config = dict(
    n_layer=8,
    d_model=96,
    d_mlp=192,
    vocab_size=2048,
    attn_scale=0.177,
    bias='none',
    tie_embeddings=False,
    parallel_block=True,
    optimizer='adam_atan2',
    lr=0.00267,
    grad_clip=1.0,
    schedule='wsd',
)
Each number is 500 + 50 x the weight over its row's rms, rounded and kept within 0 to 999. Layers, rows and columns count from 0. Numbers have three digits each. The size before them is the row's rms in percent of the matrix's.

# layer 5 attention output, 96x96, rms 0.0971, rows 0-67, columns 0-95
076:577448507508566537536469579466436447530455582514549525496476642406520442423503496503471488510526521488507475528508473568493530520570564430519454472516537478515520446599425480460415611447418505479492582486438500504432497534522426582497602410431477426540506510529452536532479522506580556485
089:448461481557526512365505499476452546483439402453525410600482462456523562508462513532450493473495539548471502506488381512503586478546553544442440405518518416559530426536454555410561488447421549479510493520434626400470492512483465469542464541468525477505515564468455548422485460483539507531
091:607569417575520547420496470524473574542474497421580467522585605424500556507509476508521443530585420502545489452473488496510518500524562551565457473483503478572470539539488488458500577501537525536512404452444498415456397505399509545453460521449565474492539491486515546486481431568542627481
107:506485444530497498397525595399475508442557506481453486538464630508504620436459519551520443500537482561477483378488433512574485450488536575569477518416491512599481446429519508524460520507428550502551480507442453460464566499428488450475487454464499490510577440451530408495494547453523558588
116:427452502481479514513488519569528538530438488472497511455514492469507506512482444417504488528499329463504478609470560492557526491481447503601530592479449582478489563386532520499392523583590505491499537495532453422544530473456520414414465522517517525556466511535462456494491381529384516472
108:510562455491462464459523473417467527510531579520523464494542587537529501497492567424559530507480522379423528518442587482561524545481560535600471567465440450545525594604436503562536524464487465514495519570511529585478539518521500603471621407557481472525548460588531514506456492545472457426
098:479474608488557520558474488495496436502459409391601456452491447479579546542529430421609426425360461503548493478513460495503565539537502563513471533500497546453502497570516466477543500513496510567597632457528518531476488469504396546511440560487434530497521538570487487551495495518474469436
101:538509544445447507424540430539573588519513398479497564520450473532551548501474477515614503471508448528572462530517536492523496585577505569545502505462474452482543477499546478496626434606554558496535523547511535385526450473454605456570527513534456590516612491457533557504571512512506442520
092:462506478477479534474508402483433560478517476531482528486598411440424398568595514480447555518535514501492448529445514522504568584579469458390450485483546510409568534565524504514570421518497510482486490618436548450490538562526543498443482554518523565475413554425399540454522539516474490462
098:490504574534501524578460492523533465490436512484523564438423466567507527528462469427593493507430483435498489503447549589452403499447438500510525472515525486428448550490461497522466613476493471503561582524555489585539401432477479441479538480457413480524490499609538526467469447628553433395
098:460464582490476451496568475490610475449501487476475520457413498559605540540476521531577530448393488497483446495512531519446399553452463508482584547459535509482522528472524511605492535499484498449525480514477382576577479539628436458449519525456443527492471536609584407464523533458441480504
095:540499448449511439494565468493503474504494474506503496507485503553487543492481546545505485507439409411534463450476480564486512543460471545556575455601466542528556524510508416475484576589528463407408563451513443483503432521476533515581566484465460453478588455363514629559420468454457509612
084:526464427592574540447508467560451550534458489460561453504590547481448539544485516510401530460564551500492519509399467496475487459462537457512521454458563482460509614467516572596477560572478513497486570522549540473567408585451517576432431468515400539550464511537471429524481472478419412472
142:546408565512551476606484565532543458450501513496568437525416439470516544490489492530438533474504501550566436498523517506485423496473457436510610509474536517450383534427530417485403505562542436503418483518495390522475510544428583431528546546540430460521513449559529451513449519457569580523
097:554491469560414484449513501468523455528479467445533489506498551468479541526362470529541457414485390449573530496603511450511455432516549550570502583357506567525486576469528451569516498496482513537544504525571477524503465453536530602396541434477488451541395562510524515545474498469573518467
079:596516514490517485472425526535409483542591484421552496485464558463476581567524443524527387457532502521547438470469480558512605534578516515533470503545549484505507494413542463519586503557466585623560506469410504438476493450550518511545455515546518588497541551387480511569481479513400462493
081:533488616550524443495447506466397508549517506537465514503418552352467467475432445516469505542536463479497400504417488530434528459466592431492540403492540415535490515487450494484422535539499418493526541513506443422548412488454499575518456583474503486547450490442421518477570481551554440452
091:480479465503528479475472475491464464516530420503543457448464599514509490556511546554459531429457588533464507445466482471504466431509565536482490482474569459515555498456523550591605407401396460525470539448378467571438516517476393549564388447493498462441528508481497531507471615418532465496
109:558536421542505479437463554520501580514556496460497498515561570452532550469468469486507360472574527504401501465475477528551522526512504564524494546495516554560433543492555513505467545491519466397398418484503497416495551525413582412554434549544576482450545602412466549493583545482451526526
113:544518537430493480468469473483486510488545463529462604506473438510506514497459473572437535548517489538544373468504435553460506512554560504468479402509541441437568437456501529504667510522486588490550547435445588439530450528466445531555494480449437531484458537453478498578534606408572443468
085:432481537491526447501526478576402463499507469492517473552525465544458530525519482480413561446485498422498565438492472427494512439454485512511529521402518405483505508505500563497587468589424449504508486569568417524544460541490371505388436471518461546507404481605576435582472508498581454473
082:549445533435433427444505494445535439514494502521565547453483539448609434484477429490582486410449469393485526540491579490532533525580500542532500569446496527488503505614500575501650486460465589568545439452528492537464458548499415582441512565488519462524462494485508470575508437437494481510
091:501470355512531520477608443549464389506531528426464488441520607552482492543558509439558509414451561366406539524457475489570483431455426522544488534498452499566525546601497516488560547508448497521470489496455477488405557588488492420467533498498526488475553564548541509495521502466550527480
110:474469568477515472517486484443524506533491446523520532463499504455538503535464446498556467532409377423596400496498480498429404571475513570455540401497481556457554509484502453504484562494507487494488526390512530459515356499464510585538475513361528413513492588401543547543481505446536496488
095:442458547486556483553523455461537433442435468572500509478535414549492433543448510468475508521474434466513483544505488515396523464601489441362534464580521506407579428566548553488520438487440498525505446529468511556533432560564435537467448510437489491478408608443482556488574565443526529483
088:529531529566398465596443511522498462528455594481531531429550463432534490489468431462571547486516415448539558509534517506488539477582455485545484544426467552503389538531524470501402487427491513474614627505519513573512487452592466495436561451488475446504415490560522532445470408526527509448
104:542532587488468531460443462475579457536481481431514446538417497524515451544452522499516477506486580470460558554553524468500530474497556507493551482441544441500567488617500481536615482489483594524560536575572540450540471541502518594562576505598363580525509532488465456601560501485462415483
094:450481535485555509531525503529522514511391450517481560515420439526415475486447504507495500535475436452506442533533516507469460606597578485449604426478532601404572474492515502523550486546504475468462539411597531458505464585499497577546451441430517471549544534386429551568501542437512440476
090:505470510449526482636496514528514476437514506546498482491449429559431514458482494492345517594505481508557463565493502467467485513442436389458443465552435517442481447495586553454430496604503438523499570510384493624504572464450521465565552450529556514448481474521511466517439558537485481496
093:514460582465439466533470508529525510534530561521512499470444494397525450405479446519614539603538464486540449433480511488490539522526529552552494469583483478520544512461416519501507614457533527518479522561530493462573431533493445605554624450494476440467646471418527510552475457576490504548
111:440450648466510507491431538434512433447507502492478478449451438482573423533530465492576512442432442481580426564527470570481493559524412500429476555579485490427512471477503468474510551453453511528478598381480542587523526553556445421529510493465522416471463496560553491544442478512495588532
118:497501472624527534502444500542520495515525489436486410513519555511456533528517530447432456491519446575539557442491499497542501546502457436546505538521497598477494545360584430540350483571556521479504547555551490468590518455516576506487448445519459584443515435481578468447470482534373505497
129:492466534447503534430537481472607445532531493512502528520419581534574476515496528603623561493484578526483511507465473546489405496443571531497524496521544389600511544516408516498536604477432412555490418545516536460525473503527477583525543447501501537481632469510560519530496489581477435501
082:485516486455479449534567493540495606532489541549458568447500503546434449452531531435404519667505519510456506511527587452543538616501548462528457461517520509500552400572486455495502441439555528452477494585525576448583489462570473561544538508497438517521590485464453553414563507499432487519
104:388526463496523527479424511552478506545458419558489552509585437559410546518487496424402462527472392527508483556538517464544554533535526551534508552445445510525476462480578505492449372520606518478530441490554526467470593490503493511495461502572568586501482483463530482521573462440368436465
074:500562503500389458565550475453543554478547531534496446467661483432512484494567435446502532503561587532438507524458474533480563423481492436504418524503507421549404540572453510465525516434443429513514494494630522526555501547507559484501490556479510476560579430454431469469442527461477568570
094:474511524540585499421497501477469608468457512507554541553532508431523488499531543521472512534603485503498526418454485438451415476505513463481568513534564451517402541489428472559403570463514500501493388567533523418550475577487569494549628550552521437518563452408463534419499535420509464528
103:499480565535480468509477524608498482479446469520508512490424494582516471535500506474549447488474579604493538550489624439532496461397512488515485507454464477524500484561570418541514407537542479515546546620442411538487609495505516526573556466600467579480504426528604471457535596501485460480
073:530558548485433524532552520549540472562546531534454573547505506481546499514482513510546437475449422442546548514464539497509470441487524628605494456563444423500515586436475490422526497559531536499512475544526474545601492492422470589505590466400594496488404502528540559622493564486525465444
094:471464535505558513462470543484436517464516505492560479550513465467524522499462520461522439509456459456508583564446516494544551574489442424519408574528444484488476519551507490416429500509574448542454436482529457446560516487404519477584490454565544469597556485425617633589506379539543485452
113:605596499433563493543518536531487449468494474580517500498536429507496530491553445568492504487488498597540467441545429543461516457553525468407508442560513497456539435484417455368515499490508495470530581410450580577474434460428443488526477536415481430540466512452437518544424532445590546538
105:555562480566471530472523476517529572511461513481540535552494499611462575595555492467482606459519533486515466514545536501516474588517498400560587509521612433444579580537467481522527550593524518504555539493552484464554458465517636585474547534464451560496522529518508454618499442497454445482
093:480533471505456569513450436590491501540453575465493527425526515529456446527489426486453495471492443412525459474467585501487461621484471529535552508493460588472538598441558402552490512569567526476532578445518576512419403511562454522441562464433430458496451571514513523523438487390492447486
093:523481482517485484420504491458441444535576521493479529491478585535480468449465499595604468436422544521443540522493415521480468445464563618525525464511585477587454459540461484608540611415398507534457496518525542464493462528521433590570543475515393499467567500556550492500524575479521494454
105:475493584459446455558519546469465440496551520436439488453405539409545470409485399460546369510478488520590456437500469518503439464521549661502486479464508411600455494444423461503521534430474519509548517495466510484557467421478427446529494458408537506458526480463539521477510530539448483476
098:514471499442535549500527501539538477443488428547464501514448462445508531527447450540598575490421514541498416500570437576499562530583441490446494574623483530444580474471466556506454579473476590508453587466437536432474532525474456422454486483482573437435474572506494602561511432510565562496
077:519528475522539497420473458431422512498530442490496510485498404442524538429457513474485440551479417454645449494529495482509539538580457486497479509456505461431510575458578451455510471548523549510480375587447512370559490545421532407464523592514563535532410512473560470472451488464472527553
103:474555404520512470456546466478541548483431468513567489477571510485546540462450480507542557479429420417400554372477472493447482446486514594556474498471436561589553485563464592524479533461443501442424441532505536471461460488482458557516527421509556385440566527512448561544533466481533424450
109:490500617451489440581444511486492511471512501482477488522480401393509491490458411556465549511500539591522519448544534561432509389584549496435433460501597465503427421509471426496514470433461544456532516481518607562506509478472533522537469565537540590469427493409486511453531589491548443552
075:500469520516450575486606456606545548498471518421480412459483515500503529499550531556427496525610557541417595550471544419593527571500531446510451537488481571563448524477492476452468465550506536535509505620560551463484524529453555507442483517572418534491594516555518518494500462528468435388
100:459434560507420542511514569515584426487434558469537436545525577476583470454395522482554473461488482524530566500586552562547431500513496446548539629482529533487440476534422420472427541472469521542522578472559525573580488495571472486436505531493445526557524496516598494516529484469508459623
151:406430564517437531484467488462465513568551563544514475498474489411550427543513483504540562447441592561500535431496526425581554477531574466552526524456559479503483539497478495437556437491473486605504529556467556584448521509509449612400554527512416574442408528539506425544512545486503419504
085:454506475486402511523515526465521487503585613490541492462510577530483463484520512464563484508505521476486549568482560482580515582509460415591478593536456469499503606588464502441502405518574521590588540524549494527568548447526456443357470494559545478448474507570486494499415423524480547466
080:445542616458506506578518453577502436539484557529396471440450468464498454437434437416534495529574533482576502467556447424514539455523532429440487594506490453460418528496477448408540421542504551573577533486485460538515522507524477501473519457508469486500376522525519517577584577491535413464
086:520561494518438531485510546396495558541533473492472490534509543415496486437525527543521487520569622618471510504481459561533504499496539435436473440517554425560447533558328458470534576435453511453459470525434549497439503534532483521551534408486452459429552536506450553610450534478548464484
088:537482469499477514547496417537574427485416481485453482482504458601409553587555459464508549529391436495525452571550563535468571552519394476513566554537534577413523416532532414568494475498522481433496601487495498467545546527600549524510538465534497572444429523487496508446466558556498488447
077:405474578491505518404473499507559573479467456531537513538487516453638382428490498498558443534484536485560502470436585429496541426476474530448551469548489518505461508425535517496473511547449580510531499527608519480483445521514591510424447517505612444475464451499594549408496508445546583489
101:535583514467448523476501531491558590539538615554511601544482589503538466448453547522559518524562530595499570478524558508518460583439511473593505533497503475565462506503427290485491514507530523486488450552506556461548518488535557521541562487583474499468570436557521539443499493483450498560
078:534489535506465567466595546504565527540556578518484499562440559512516569508453477520570442446515511543510568511511462559550513503472529477533561525502515462461440523535467509479460546552452490515514672554592486541544517437453450499601489570451360491529509597572549482627468514464494451516
099:522506481533418571585491590453524468517530544531501471514487563533485501481516516442530456539468520529506569438580535476555544451521566521541376520476469475521466470510476587401542484490545581604567556543492464574464611377501395510556470521481548593465604491521536506473514524584494484494
104:421436592567547547402458472415477508473502451443536444512513512459559543492455488469596480427516572562446569459414483505543499545470449480509413554468576552474467500448524468542563509577454486504471450556566503364526461517501501410437435501493428547538460592497495480496477543508518471397
091:483561503422508483575500519488541475477529548523440519444506436567446491527533508489469546513523521552546409442506486488480438472458441487435551453536553447446445454473563503526450569474524419535633555436553433602551528426495551444582531480557452554474427503504540354483546550520479470403
106:501471553457480548527498537534503471523577512524456598483388470512462477536489463561541483471411469496569428471557518484489355549481489504448554437531547440456572539478499518497516581490509422531568472522527502493576489495430630550575606438436473495560589511457476518577535572493546512568
074:470519494564548490462557477496481577471475521494525431529533563423462476475471456484494466489431513452478592494595427451512697535558417519556471522566449521510503410558506529459566491444495540538537551562504433472427559495452483424482557506533482508544563452526502497435488445405391537514
104:514483514502554485487479506395477503479552476481496426545439519516534579516501565546476469469502517616577465376470454518480373456456479499425502481515484485527559556376550495588480543551514433545517485514461445550502579398490575457567470418531561533436504450443572470472501588476442522533
101:456499496489487471434561456537521595466494461487508480556561491460509388469498517460522466510543476457542456469475556452449507481413517601521565423481431471578482569423492491551469557574563514531446416608526532402519409548449555495525471421568463431513586426409521563528518538545518475524
090:543466404433505484535433544534475557512569521498521528466516569430472518412493420523558469503453530533449435448408469567568521605465469537545514514489478590523468435494511373526437547493462447476403518425552517453430463458516542478546420502503466404489586549436454512558547529487516507585
103:525504491503445549490507472481539495563522563566500565462519539538473512522569484449668512477507525542570485466566601475589512585530497541561500623542577565412456546461522441498532566495517553576503474544525448432574524452476554556497486526563527512562475600514520439550508529579446434514